Part of a small language model's weights: a variant of Adam for these matrices.
Each number is 128 + 32 x the weight over its row's rms, rounded and kept within 0 to 255. Layers, rows and columns count from 0. Numbers have three digits each. The size before them is the row's rms in percent of the matrix's.

# layer 7 MLP up, 960x192, rms 0.0795, rows 598-811, columns 128-191
110:088118107136133097123172159063153194179135115157102144165174120133123135087039146129155123118097194148108094228092092121182124127092111137114092130128167104171127185144139135082138100137128104
099:132145095083142093060201137086142141136049094065125107068097135137118199091084103143162146112153151127165158200127136131153179127158136131124124130084134089135181206199146186101157068199138068
100:047129126174132119128165144203154109140121126102137102174124135116152142149065132136133102187109185137140160109146202108127135157133101149153091124107199119143180160077141200153153132122106144
093:096123149086129053129131126126132109102065112097170142130198062121179140156132144118133124121110123162150172137158150106171162123099119132199126169105139108123103157150114177170098074136122139
112:082117102208159114140136129093087159180138118150159106114154086138141150136078096100111119155089133083149104113109135139117148130123128157143127073097175068128173139137197131108100170127113053
092:127112143161130083145143094101070090127142087148107185119145176104092148133155120103108186102131118129142180183103178095136166096094147126108194153088153137106100133078120147113158145113129123
090:119130124159134143091130113151069189158096116115175161081112127081100176065158130144098161126139106144120090147128140153141186152103116113150147151179100105163142150122115109099092132156123112
089:158140151149147094114111086131121152091138103120128094115178088071057164052110164137085153142133172143046132184157106159161091115156125137185112168246140112088133095123132152061136109181147138
111:161160140080144153090144118125084138155105101119139092137091149175105207114095180115146121123148105094061105163077118168150166135139130079091130156134083172074107151120155163068159147095105085
093:114098134093130108135128149045124115129134096138109116159112110109107172184092162149073083172108132106120142160054169174087127116122163118091123211196142087127169113122098120143117163101141124
110:116120157180154108105188095103146142181179085107169115109122113161162182101117144119120147118091174116096141156090115101117152146156138118135089139118195134124103040108136140104175162136104139
087:131167136118122166155157179143127118110044121142205119126101089137118156116091125088109180145117122118128121155127146111111081130126164093138092136117154092045202123189171166103116137099118116
105:124186102122123119075169114141072173098106101132142131134184146051157164123115105103079156108102120151123180146109142137128181161151156116159044219154177132095127185144145151108122182168106134
090:112159133077128121117090164109123111116115126189159148136133140138140134142151153093113174128121114183136124133109166139130151103170137122106146136113161129105158160103165095156153082164102035
123:113199122219157159128142114100115086146118078162185080101172128157124122083146108142147105099117132112129148141058101101168133089168127119106076187098126109120177169135104180174120149131083093
100:120179144196141137074112076155103105107108089090116076117098122118138135129113156102155151135158117162112139130055126116172156155145084078080108094117152139217100188118128187100139132138114098
080:149081147164114159155137141065133211138122127129120118063173150154132157151113122105164157174107120124086115154134140121110138105141192118139122151069120111099205206168124165110114162200129099
093:109154117094213096088161113128119147119139144196139135106094108125174172113122074087154162048111194125089114138148189148121109150112128110101159110108156112158182125169189124179131089136120087
101:169084126129169109149111125105091150117108140168083096154119140206057157129140118088068169126119198128093118153121122155168143083110139115131117134149096115074105144177157182123139097134130113
112:102125175113156085121187167114151132147125098107104090101167107126106128137105184084082153118110144118167124089124193160120150065134150201147123169138209117179117134148124140181095131165086193
124:146137107134162132103192187182082145126105114124156122116149116128148135117110156128141153061113134145095152113090145151108113148126160134162121083109109076153086169173129154093147132159095113
125:125086134102116137106132158102125137175135127171138160061142118129120142144066146093146163111050120129180171175123110164175147146119142132158170221179121153121158133163099136120120102133099070
099:122154127084154155159141145170119136112138124139194149178129130160142162074146137074140159117105164110074105188139085146140154102127122128140087154141089100091143081110120179089090155197115139
109:107153165146150152133129112170126133163156094154152167084101165123110160141103167100145182123129100142132118103128154176181101110147134017129116115140091121122154142076124123135153132172144092
126:155149155186169152100147160088154175153113124079156174159152156137065117138088063126034107154089135153121104108118149070171126068091150081169127082149116087146128112164141121139152088140150138
118:117152115121164130149178096154112131091101143105217162130116104160064139104073168140095134063064152139106113162142098133128166149094164107186144057082077182212116154158131111079107151113104135
092:166186175164143140120137083166111129101167104122123120133096119136090185119119121163106087103105094121142150164076157191128170098184169143164180096191078197117121126084147112120123066090096172
069:097106086160133140196104133183146113125139146096172119148126142080139123136113141167187134206175144172116120100168149149122092137149132132187155133127142191092110118167161182181093120105102166
106:112174097174150133105204067167103132120128099143165096119125090135117163116084184135145143113092139139145136108102099144176133118134168076116121152114175136101128141102083130115133110135106076
118:107147174106158109125184114175117137051156083100133068094164128186114174103076078134118136069126124159139096115095107150154111122160115165181123221077127149121182148147169171076124077188123155
115:128095094133132087125128168100108130123103108103148162081123132143120149114156115122116127096160157146110116186043069100080105146129161160160112125167126149125101139182100206120072208151053131
119:119145148157118093099171129171137147078185083187163100045156079138153111092088158090132115109133122121131198150107158119129145131113169100099135138131124139126117139137109123094121113157084137
103:085126124171112149153157084131102117099101116152191129161146128114188125123146110136046060191104183104078096150136145108158093128109141010100110160181068151090152145077128168102157136104095141
111:101165158100117134129102091116065162111153108176084084046162084187102178140143124116095163097124082125171084146113096145161193164159150133148122143156193198180145170163111112108158132125120118
086:149092102122143095154145204149139104112083096162158137091173076161162143183143127089087128133132120148163126196123112061139154109070165121165131145153168135084118156116105145146116116167119103
116:149139107133157162124119177152069138089147107135116182160143166167168194092124096138072187128130139142128098149114139171153192068167109062103119185072166086111175105135156148051159084135132115
098:129102140138118135096100157110105091135188114117114122078137112155110158117095123122114185078082119113187089091125106164136149138084092100095090103101152102131102166106136122100106149076113100
085:079080141102141116170168138132097158095064128093143126037214113090126167171135134148179146151104144130107131165146152091170146102134144154169141161116088045085165222148115106140129162124100094
111:122146214145184126097169121091147134110131125166163160107120094138123174123132171052174206155099181136142079094097122094115107122108095147143066169110148122111129100115183163141205151105123125
110:099141151190157181101151101119121140107128095170136110129094128153148210104063137101088143079125144223148084156113084121090062162202108157115147132106144125091142189147134132129152124140124079
123:158179118102136155131157142167122144090085091078202123191113139151144186111102138122119123110058237169146098142127096136154123098097137088192083151160130109151161090108061158120138150141132090
099:086150132151147076129126060136115170136151116202117141151123154121167139095063147088096142141087147142098137106082092201114111132081161077130110135188108146069164104086192123116154094158096117
080:125089080052165130138121103135067234121110124158163124084100117084093160162101103118142168149092084101127124122110176128128097107140091089125122104124154100135138134110149155115109171128173140
028:149152083195109111146111114182108076128062127147112102164143134134101098130163112161141180126112168176087096095094120071077151104093159121143098113114079142150190131161152192161065193133164120
076:145070141121123113160155113120092144117162119160157110066118097144154203117139089089140122137108129178159125105060180123142092107090076102134147107165068111127124209113105113140098189129123099
091:169100096121128100107146055108074160187133142140133149136110130096190146081083142147149164073088139073135167151107113097174138155096154129132172139190108108123121189146121082096108104128122094
122:163101128120175100206130193109086129158107118152134144118183106188096114119044078135122139142065206125068154138073100186119137083144130131174155116121152125134090081179144126102184160156131090
081:045125146119132125104130154163182082092063120085152162132139065129175179161115160127139123144099122152128118141116150155130114100088106087166104131114154142086156150085142083108126180094085135
080:103106136152122107118168188130141152148100137113128110119150171144137152066142108114107115135130150126158136182144146197143071106114069080166106097185114078160144082135126139099136098100112118
099:126118168096173098078111120103138151145121172202123151099111144129138199158087116114155136105065137161159101173162157142151114047105155111118134089106153093159138166201124183161157119140100059
073:192114115120116129097143135149037115115078146111188107093122095115074176178095100087158117124100186126096167158129141166088136112106104097114095112104158140127110112112166130095122132110137120
109:115110168149137095171128085153081105084122129177112152132145154122061141146065164107098181084115095176103109126074128124167139147090119112137175127124130078142105149109086139141110126154140109
107:171099129114128179141109108110111150097126119107156154147107142142061198117040115161071148077066098123135141145117074159102150179172128131143148194130149172113153148169099113153129097150113089
078:071139073182132216133092102101168103173076125140158161161143119101150157153147091124082150104147169133142137100151153096081149152107100108140129107211140124091178143143131116173108134176134132
113:175166183095116167122134106109158113086117091100162067071145090122127140111124075087064110106090181178185107169156092168128203115143137065142085119156133176130111079136113144105123138152123169
094:073148140118166183091118161151118156146067135136143094114157062108151122154149138107104180108147176148138141134153122145169136085134112093157090169092147020086132092147128108161139087140111087
088:123102158125138050145147125142071151201094122160215070128164093099155105123100141159110204135164108158105160154177117118171101100092133115128087097081161047127137118140155123144103141148122126
113:142126173123154160122157113131154050154126118093095040123150130153129110147112121137138110088117125077145118157117086107200117134131160075052094173137086143138173163099092165131131079085114132
105:129144122083141071095146130130104182096155082079093137074120147163108178156106130133118126108150159119146146177106131104147142134127137113101132176139087163150152153158106115086122093120088113
107:118113136176140083152139148193117188074083113138105065110134128113082126139091182097116128146116114145078105149126110143136149157154146061149105126088144074119163107096166095118091142143103089
109:094104088122157072125099147085100129110138126122135079125180167099124117118132083156091110093083136144116145172164128151105134107145126111183134133090163140152163061142124124151127087160112050
096:120121084080161075112109119162085134107087091178135109151151088067190091159116117127077136109132114173176186199147140166181173145138093134155139113154162092144140139142110113146135084116128090
079:101133162150142146082164131167194112194109125144170133064159148165150191130073111104141102107083055144126196086131101163132132061115110064061101075064109199097168162106116117110141163108111146
113:098210084146158138148140076133095123134110128140158138138153158135068117092070142159126167096057122108096176100159151193146078111131161094125144150156095087174119095101127121104183154116120129
106:154115077113158144122131187183170114157144125169111106089137117146127162156109102157187131144134089097105086114133158144142152065159138117160107175118125118094192089123151075159189167147108116
077:055081111140131153099184138107165191155091124148150159130091131098170194160123080104133135145142082150161103111111179091157130103160138151125127119129061161183129162155121136080110151162100141
082:130110147118139078155142150139082142122082119079155083149173100107108150145117086112113169025134179146118189106148126131110174058162123104149169130102170120107096108122174095073064103142096121
118:127133155131165182111080129106127148134158124213146136139125097192124123129075144130148110092085158174120097120106113128136084134146126097169124179053068126140116084096180185144078122145097130
113:155155198131144115103196140126108107138058082100112100134113128126122185091119109118093134098163143108140150145080150091085158106101118109064138123166172124176066133121105133102127143150115162
111:145169158151156109079130194167123149163128099158156158177144134127101148136182099101172097070144121239181132166106132102140129108111102103138130154174174133168136117134062136141157133115092109
081:150128075105146155149126073142119126110120117119067134172112197063088103090143132188155173119181163109098162085132164167068143147117126143090143119122089124171136120074213132118086127134150082
109:073173145108137184087141169110134108169167094126112153058086086131123218152146083129121168071102156105167114110140117138131139139132153070094092117148092170098128086157099175084139081141142131
123:135116148158125127130111111100153157146139154170120133124112142150188199104102110131129133091059137110137115176135161128183122140118128094163140136169119111121192151150127151120128124151088067
092:079141090128162166119157183185123118084093128137163108166135092128132099160114096166207092163121215189133137121094125208141091098071108096133088106121172180165161161155158090137076101144102083
065:161156163106167216187106111088097088098090117135113141101146075126095108160173078104140123052143139169139161105118169046117149089145104121126145161100099114124131092114172175131151118168203113
086:119158110158120149152161195062175137114116130126150206163162139095114152109119098081158158116124128121160108193108120136134083102133177132098066123136140107122145131170131188099085135148083163
084:062172169115141158133140161163159138198089101153150205152101166085161110149145120118141157114103123091149107132135068166156110113175166091094088118082155150170071108081115157122155089105082124
113:169217068171153131102166118109101191101140070139118147096108175110088172122062160107114168101112075112112163182138141174142138115135096072140152121106102180121146155114155164066128051150104119
074:095114100154156119142126150160151105181093145106151159131133140101134125179142126129069144178099104158128126165132110102178167094122117122124157194136135137127126138123122208147109144139044144
099:160122106112104023074147081112103112141116127105117137130155120093086168116107149110137145096105106137102121207100106082161147100055142131122134193172167099142127106103129149135126157174106118
097:114148169126144127112173121128083131176096131127080130123156144118121108176130114091111145132158119180107111171152152161148140180156128133117156140117138095103124128076178113084124136155148158
093:107081150089160099067132178109066188124136106069136091086105129154138131125123138086099131079151147135114114117122146152096152082154154128154066124090125145181181150118117093103121090187071125
086:172129149054134079125123217066115141125113106108087103099162082157120141093108083088087104113094144122100150183117133184152061153176105089165106094129191074121116124203138150088071213180118158
067:098088160105143137140142159164104130099141135176122159134185156141186130142100117104172173084105165140122131114135102156144146126133120128114107135135116121177154171077181097160172118141111164
107:144121127071141110073084152104138108145126130160117126147163138143077171149120136111151138076087093121196137124099094163144133086108154125148083101122168131157120148167050174092157090129100103
104:127132128114150167128105136200067086104080118111095096138126087113160102070140144090155198123094120121092158149147132181139144101109090120211117178139153078084148098094145121190113110145107121
105:153174096099150089105163125120126164114124102106138111076111093164124207084121162083174167118110140148149131145121118158125152104099116090161130154096180147139172158072088141152111064181096109
113:053036127182145068171146129113136112139099115188148182123133112168142139087140115102132181089116182178102088132139136078128118156101174080137092120098128128167174180141108143134138117132074054
109:118116120114144061052156135106125175102115104170117108125186095140132158116095197071116165103122147152169181156104160144150101173105090094101061189157167115147180136063169119154094173119116083
105:154128054147154130147153084154111133181187093157144064129136086096060096131066135127163127087130098131169111149117107176159152158115134094142067128076133113148147186087138128142092152131068126
084:157112100109165099133131121117119165198148119162129090078162112087184125142161163120143154134118113159141100142118135066188086120153137095152088134078112119163084119083149161145133097101158104
086:113177062119129144065122153089106183150136116160127190141103141110132126163082225096105128084116163089156145112109080126148133160144196141073158164168130077125105123154140169097084119128090141
120:106095116165146138131130115133050156166130078140113112122099109141145131130121131053101107169110205151134085114134138108119133098120100108056071154142167114156123127105119147131079125127146110
119:118129106136139127080139146088136156078129073096130154123129092136106208173156135110096160128104121167141105137122108159143127124081134112116145137163062119112138093160086152160136106159102171
092:101137120223142177072164175052170119071150110091133133117135137109084146094109122081168123161103147134112156165128135202097136117095183142140163116131150079103172123122154166080107157152090125
110:120172062135150131081200129135106135141077104109115097078177054153118127123105146134144158082103191157160135130094133137126111167081200082149109107144160145150144166173125119145155107154082134
109:100086103140153090140115126117085100114089121138137130123200105187126147144102110126079135136118184095170184117105083123160215101144126090083093114158102106103173135171087118131117130109073151
109:122183129127153048140168110113151160093123084108117158160183116132078150091039127137157123039111114119134165149146101124176151163141114116112144142135148118099148092152087098096130090169126136
083:140120142103127108135187155107097186112036117108157102134167143147087132219102162124143150153121102164124169140132097124150111092084165150087107104073186117075179063166124117070156153128155153
120:151181114146166173114206202158097126140144075088158160125143120146128147100171142110151140124141161110075133116059089100111126116107107116110082129132141150122156178136125120076140151164105139
096:026133151111176128154149159129092078121101130099116222130103137141108124098150140111122165151094135124194114163087146101161133128106118072086134130156069074130144130180147082160132117155089104
086:116081145185136128175093185195088090163057101117107174156134148067118133154037188120140151139124149146139084104123158131145101177117181104121136103135116118116166111200113180158042157157119126
106:108165105084160131131145177146128098174140109144131134080103098152151149155113107089090105088114149106164132134128137118126159145131176127112140112177129094141051097166108141148128060129149107
107:090128148107132138096085143110144149103090070137134129085166151141164191096095162084064155138128143119144135177066080139151143143118096109124084126082102110170199113154156131119162139149137067
086:101180130119178118175121169130171113106052127157108155150140164130142133121138146158143162171114136119179121108111172154159178071088200094117101171070165094125143090102107108120125142089121083
115:122189111207158086119157068138143107194168064146140167129114144086126133076107106104132162132158131167151183109084071127109143137073111131107143101147129110113083091094178143115156142148077116
083:154060078119116087106102130110036107099139121126152119114144111064082108132074170141126185131134142096140204178076145148119077137127165157141131150171152039117129134180094157143065133141107136
087:081117186087163080139102127121127076142160043110127126094141164136111138128123157105142112078163072126087196131062161082117129140118124131089105121107142165104108134124083171161144154117154141
115:147136118149175080130114141131016106108111106163152181166134175091165121122106160146170136086151075125118154091100098117108099127119135118135101107124129066230099096166153152136062140181136122
102:110069118082113119087147172064157149188113114126068167102124161093109145173080124152076154124130182121196123153071134124144113138151164089107118178126140143144171062098158103107101145133098119
094:161161172100142151102163110137185126128104081151151164111119145126049221153107177142169149148110079129153115081093102121158124109164160072131071136093119100072133123085111203102168175126116127
118:159107093078174143155147158128124175148148118114140110128108107156158157130086124130139151096096144105123084182168134108122167131136151158181123118081134129116131108184138119074108148164111108
103:121137114133176166137139174131054131120066121092126083120143159095116151110083080167143193080141148089122111154153132145098101115083182096157062167051148092079190088108149155131097038165128097
104:124166131131141123092137065091082078124141124148244184062161097103150115123143157148158119079131165112177124131058101100139137148106124097094138138154111087140149183189159157145170142110103133
121:096117173148158121147149142154101065107123108164118147118197119122131120144119165151134139109112121161084151136131142148152103072115166089133141167125097052108216194194168119120118168118090067
098:096120134111113062152123070192060127106120115182116134103138092111145167145148159113162145063072161185149065122150099076189144109073129126154131165123112080097127149129113136148174146109113123
103:128192145163141093099104125119173155147125116121110160144129133171095179127064132118118130146069110098142153152132112180168121064205112112159126135086128105090137147153133205110160135134146126
078:151093220165145105199150073122097071102150128185151089096176107111181159180131196167131164163092160125178088161114140121117151167063108108097157139171134138135182116124199080119147087116150102
090:146141114181117102146135097104101126114132134164089145121164122117153168118079115089135131183107122121040128185101102164108120036101159127139109129156141145074124120089105186093130128155102149
083:090133145138136117120130122163103188098101104132138112134134095116126113132130130082120162126110187152177112121135142124149123107057093106131100099116147131165205060132153109172086112130139109
081:087164145118132061093167129140142138146057106110146173159116157150141122112098154118177130061115046127171078162138129093148165134108065087116139141118123054096133184131143104162125077073125103
083:105084145090136132137099170110101141192180112089128171122138109111147148211120148133168136061186120092148199116121172141130107142156148064111134136142141128149104117167152107129111081167168163
111:140152142103119162130142106123136109165106089111115091070158152144065142156157132108115138095141121112149130171063147177165173080114145124169110118183148057137110175111042105060143101130105152
117:194217156107144123082158160099129089155092108102139075123131126159060159110089129106131140084109170098154108146110097135149123152129160100152119141122136164074156099093128148037114134144117058
076:152114125147144200184109146134136116101134119195186163157097055175150143098154110139157133187112131114144135094084132095132120095139137157130104184161097070149139116119133083143159102119127088
062:118167108097141057149091117149138109119091142122173176137153147071062090136143168080090134083116144200142153144072115089178156073135089185118159124120117074148138146122117140145194091158092055
101:144156098157174121132160175044117084134113119172190135082112174095149087196159101137099106132129145136113166138129126140078093114093096123111110108128150168199100095128148107123135082104113119
078:058142129096125144132100154066122164138100097149158150159132111123141126161124117043094146127067129125144096083140140124090156116138171126123096142107143160144121110109148138112096139148103122
090:129173120140115069142109176109148111112174128127097158151189133105082134102112137124156147139095162161082089167156127187108113094153087056115112166131146080059203148152138147142118090148130129
105:090118162083129107094087177112163096069085100089067116091129170144149166119108127127070118140116163095112156156134123147148142144120088104167128068153085109097156115151102143105134130110145097
083:034173186169153143067199167131165105109045112054159172153100130118122104149119127094136141106119088128198130100082132132115105165111146132093140147167142127138107152179109147170153083118072136
115:078132069115145183128131133151096085113138098146123114152171102125134096135086170142101119124097137150137100121111122132155101183089177058163108154097091075112212166146129106164147118151111091
093:057154154174134119152103125120112197169099133161091145150139088125108151085110120063079159155078130138080150133144126172169146119107090107155139139181042132100112109108099151078127106179148134
119:126116183095152124094173181081111193107126093174090149112159133152170129184114122048149118080158158144148120113055147128129173129175128117148127124121154142190106150081107123159134138125089119
108:120141119110167151126223147117124137161149094177152152102132097117123174086154140134094157146104129156136116094098147121185133155090096077151145116120060148086164096116101074089147109151146117
107:123135042143132167136136114177138191150127126122104129155095134164120178090150127130127136169123139135111100187121169077139127148103085087166079191120086139092164170076139191109152135147099076
098:146110140173148111101156116105130096149120080099131178058139163111076140145102142072110112142144138126104134160086128166132112100108164097121095125143195100076129125175107126131173171124124084
077:135130175184138102122159126133119098105063122154125107107163118186185221131137133063116149125134099120137167153160193150151170107107062082138126119210114203115165158162117118052135072155128133
081:165127114163114058061084109082116104152046112110156167133135115130129157138138131058093119114142105169148165158116117142076140136105099135134140133187129164088154168132102201122112137153101104
078:091095095084118097170129147129097145128166139136104189069097102087178116095123099121097153143091166123119116143147160123169100091150108111133137118135092099089113169102148155126077136156104149
090:107093143142165159093143123156129156092130109133112131107094105105094161104120079103128140127095135168137103194144134112145156141082135161197109124136144101126109115159113138110162102108093081
107:096147149127158168117102152119101146142112087142161106124201147161117134123141121106046138156123100086135148138154094151179145110158131112163135134099100092140172123142148117107159125185147128
093:107180144158166170126096167096107124132143133102111060146121136213108149095087126091107144074118164114163132105122132173147160119176100119144128175130173146097181099125162087099119040175098018
088:104134112104133114116151116113131154161174100133114108120121108096136177200092140111045083121146107123106170145095190104092123139169144114156146132113131160110101129198145175099099156094130095
120:081126158156145106138196119101131174150109115127108159123140114184084107130112138114086166107088159151092122193147171078163155101113116120173130100160154142148157076081099126040164138127109055
121:126150176189168133094122146147089092111141100177127150127132156137087096129104124072059167073140094100127115121088122138112191115138160125104141143101183149196095134151138100138084109127088102
121:086122154184153132163125097136171148138153101153203191127142136069119168075068149119117141106130145177115155112125128133156128090062172158185141114152080084090131171199110147150124125156101105
101:140143123167151082098118131171073124125164097164141128104078133138154176081136178123143183032140087146159108096123136213115202148114143121168095198084138158139179145129123077077144073169103120
115:107133160144166149115141118108085193169138104140114163094138112141124155129072171127159155075097141187164099139089148141115070144119154129121137189033093132160162141097141160131098078142129058
075:115199147068143077137110186181128102142071105109161196153104132160149123151133112079088078103067138082130208154144123136124110130133116082094114108127183149163086062135120136127074070117121127
104:079105118120151145100137084093153197165152103158092123126123130108151145155146114105070086117118183111095125131156163033132129133127159118127194107107060118161103185130187173162089162126130192
080:134154089105137085111146149141145174144128114108147083105138124142085157193110128151146168145118184168139118139131128079183120113114151070166082145147120149109133082208091131149145061189134115
123:120123080154126125092212144132141158152156045147121152092210137182117195106083106120066099167157215115124119115125103156132137118092145096106119170162134093101146064135155146082128121184139123
079:124169089154157136158121110162094176170125126154101131101107115133174118119150147145185142067093151129110112132119107122154164130132101066107090130124098206125064099098095159122156067160081121
105:151200145152143151090126093175123111085125118100160105144101148115150119152128150154103107106133116106124109152100103129181091147153136057088088161089149152125148102136181216093077159091058099
102:140151195067144137050145118053092116167115127129114140188065136116100113140119142184108159082069095162133130109117128130118131097174146148117146153111134146173136118121184131101157145111088118
112:111114112141174090014139170121158128145146100165132164066160058170171139095125163102163151103140089111099114159108096090160156160117169135149133071128098093127143116189111161081140105185097064
103:094109144118166147126171173143146091128136112141105117173149162155105112139122166125114101089102145158097198167118090147135119099130134097070128087104158087186149096096126122084170142117089171
108:075158119089149137104154132107102100085074116178164158107148167188138125158086099052115122110048172133161115168049110116135158141128193079128114127143116128091125148105121133080153126119094088
117:116102139093144145072182125141112188126162121164161137101103100167145190117120145103143113101061118171154102141121117084121184136137128125159121147160091117082101132134097125097109133160109128
087:096078086101132138160144134193091164131112127172133184153120113120055121201133104121162126159049127143124123090049156140155120122149154136113128113128138116141135170149152114139118141121101137
100:154125097168151195036127076152074083111145108096158086133123139148129092158134140154096111118143135176072084153112075118145122105164110076136101132088150110121183147117161117155119142084099065
115:085120124095150145082142080079122174109149096130103123049059106130115189088089201146113137101112119105145133131116165119130189162133110144083104171141105090086151121133163107108097121154080127
079:153149088050152074143091100164096133107106119126087156107150092081081149152129150116096081139068166153057154155043168145124157196120167092150120149145178169135086138134075167145087172143116127
109:077209134127135178042196166085103143164159111136078146093185109133075112126060153165138141083109185112103118178080060179094130146168150101085151123098138112140133110123111155045114152134094117
080:083109145185139160143162134150128111120117134109173120139132096090179143141080094115123150158111165145088093185043133163141090117124158129180084169142116131105163158158116127109089129071138126
094:145124118132118102120189147192035189115155113109168150085169125154102172100192181112129138114078142164178109119153113085164110080165168114129071174119082005103167109122106132105149114121148140
096:156156128091134152092149052146157079106122098175140110143109107109167226155108163136155142170118143200145151161147102087123136139050127138113099170141127149096179143104101130129152078108101155
111:157090104169137100077203139132109144121076115123145158130142143073141181084122072141111138101161115107116128145120094108134213055093128126085113127239169089139102108133161161079112156130146120
110:143168082095183088184172116125144096128153131123148132126132082162092136122051088153154087148112127105127168093077082116121161058105120132137046136091198105155100140129155113155101093158116133
093:124133161101147190079142149087125169183146115115182167115149127122156115105093133132126163069160161161155126134060160165121155108136157158147087153116239098173162173144173107073155106141118109
119:143157099059159122103129122125106088137082107119164062175072174114126180082111123155102163069127091133100124135163139218181084148153129119096134138091128065155134177132117171115120094119130098
119:116106132091137163193140108117148071197070111157143152114117092114138111143155106162106147097128143115104140190117179120134140152088169087086081153130094124089117151160188126138154152078130138
105:149115130164148141150184079151121121108124094138212218096166106100142164125102117113134193133114122112106141144104090108153183127134188105123131112134130113071084135104092137047205090129073132
107:146183166188140173080165165129142093150153114120144174153100131161126113131132155117117201043097136156103122082125106067129113063148158114157054123148180139167181072170099158113115142113118132
093:145178138215131118104189111135144156208200109159187119108115122144139169085144152088160153154121125183172112129100082058168108086117148083178134158083079146180129133079113151086130134146118117
114:149079141169133192142130226159106127163152115134143172118170134146154124153127137102113152115113115136151095193062123167142107081145175101085131162129142115180108122086096143158110141140098114
087:023164106141163136110134144177105163161113121146138207116091107123130103180130115134121164072120185098139132122097094101138152117093172130083109105131215130159129086150169150156111060123120082
106:091117142175125106129077165131130177127119117111131129144154132108104145116142162087161228140111153177077188148128108102131121084112115125096113029159146122133146102187107127107136092176112143
081:128057122109112139130166098137092151124093128104177130067105141144106136117116126116149136060075117075157089125116091173134124097111169138121128092158070160156133104192159139122125086121073081
115:151116114091137125129138139165111108115125115126152113071212042163119130091097109133144123139122180144207139119147088144148146146147141119131123104188150088089152176156081161127201158100099126
086:127187145171120196144068100083074175112127103152115194134210086107130128151125185183071161130114139125134174181087111095119129147166197128082147153109150095123115129070079140084105158165136149
111:090110161094158105104100133110064163133134100117081186139123156146038123179124212107103195098164130128108118179129110143124170112129112110098104167120090153138133127164113140127159090160094143
078:145158120179118152108115101146115108116091107098160146144116069133081120138107171099178173106086098141158147170136152144121137086080112119125108146182115137090143170142162103181131094089121108
130:121102098135134116036139148060183140191089152166091128102103154121143153142112178074116154081087180149131133151078136162178191132104160060101089147151150129150161164172138153160078155106083069
101:104201165160148140091152131146117144198172089133105125137085168152154194153098146094115157116141136143126132151055062144146087078105098092130112110125159124129181095098092118040093115171118112
099:093111129102130110083117084167088118114173091159108102098100139188111150113122131078125133132049136082111119132128120132132153113148076134089124084079058136146114126121121086077193114100137101
086:051087113163131164125174189107147099118134118063159135057140113139166105124143098186176162126137092103107141135113112100209156095156087107142155099080166082170106172200123128118152084156119130
112:139177166091162089118194132084104128077057126099147172050139143125060129141123105087159120136091208128153107136105090079119168138089135139098118142118130108084113056138159182139169143085102138
109:145113152156125068105130110113108125163131121089079138128127144146142163069155125094140157116088133157127143153163122093153136084173108147118124192161132108118105112142128150097086133168113104
120:138167126124134146084142129156147098116099072130094108121157101132160163081150156137142166118150151113183138168114113131195097113105072090091107158111108133086159128147143205073162066167134095
117:117129123077132068209078133095124112144100097130159111131108109159147109085121106139084167144086164162145189170109138133150139102111098154159117129147155131185136137137146107118112108124104028
118:172129125084149155142156094091157154114060088225193198073119086123074098148107124142112124151166158096086145178141131132113121163096164106075165129137121186127153155158154166105201129140097118
115:153109169103154083141133080136078123199118106126132157159133130156113122110111169107087165129122142165105154133132135113213148073144107091132141114174124138123141110130109076121127175119092101
095:113123141161156111113080101148124140118127088168143178125144119172158127155156098131052107144111173131071163183079130100122158103111075069101146087136126120107118160054114141141119168118114085
109:105093148119136065159154151116158127152158104116164122117108070128095140129076085123120123115146185155176131161101086112108160108061142203173131136124144173127086107128134123088115096161095101
031:096153134136109156137140143108132143126153154090199122113145123106138151125072188103161088154143134141081183148174137134114156093175149138108106190107111178109043156105111164163199129146101143
095:141177129100141139109112077178108146106102103134144156144157096132145110104132171107113144063138177108149108132162112155181136125137177086144121170154124158094150141178100152140154117133156092
104:104166177079148111100108173105067141118096119131143168080180102134140158186143170135110169077105109086158104196100120121117174151114127102082148145124150145174088118126131114134121138139159065
109:180139172142123161149134191135143109126128115151122167144164116185091150117080090107098138114095120202192116147132102171168162089185084103119145140051120178123089148163083180094126134125092125
083:117126108077164161054195160111170143159150113126198109120112125170138155161150101127071099170126111119155094121100138138143213069114140069080108112139129129117109179103130096105193085150131091
117:106136149162178164139144121129185062130132089111201087106205149138141160068116078150123145107134170173076180179136085103097149080094107117160142092126186112127171142167112141135215097103085132
085:146103147090126092109158136166129119044141132140168147139175141150125144150100137124116118126091121142050176158165128227153094107145129081128074125139175112100173156123125120137090165095105139
113:150125183121143132102137108113129134149149108120148130073128121162091094159130123120097124118137125131149168136102164125105165115125155104066147089096120080154125136150187095085139203129132126
093:139077092138128084104114117081097153137126137124130117154143114104111119075139134151113123110121196180169210168169085150149198189126134083153130181166145052103186147124149110113102125105106116
092:149145098133161065108093115161088108108140120111149145103136129116143099143128137088107164148106184183112123174106135150134092160073106132148105109172184114112116111099147143172145062126129107
106:135105140078163099100166163133035169148144087117113109146152149105113106096110115068118146108135163169147107206148175135165108161150142093119094130089119091200112112154200099121148149152153141
114:114163126171146081145177134098142137157071125145161158140136180169086129093077203096158162123128154176118152138121125096111087072089150131116107165099088118161123140140086168132103150143090072
104:140149155187139100129190141152073168102184078129105121094164128201079195130115098025127102116097100121148083105084098149144155097145132134141140116128090093098150101144116103097132080157137120
103:120169181112160111072127180128090161149173089059098079137127070132102117105073125133120158140120213150126116135134173122158138228092134076162110134111090135083192099147137133123163128134139136
097:086135130143146169068153141111143172193134104081147114112172116134118153048115139110164139120151136082122120113102117116136180168115118139133126104098151104114055091169168156073107057134143060
119:118122149133127165097157073119107106109123103171168129063082081122138146111087149146131136121035135187187114102100072136141105192110124165124102143128105177087172138182111122065136083163116174
111:118082157168137138120110124137155201102116076097136120160159065116071106094107099137172133142087145174116158157118048128139149190128107123159097133137150153101136153122151168180117138150082144
121:116105103128107065095144095124153177128132106178112165060124144123142131122110194070133178085057139139140158219109076119188160106074134067157113128201085105127123164140090154086158124147090079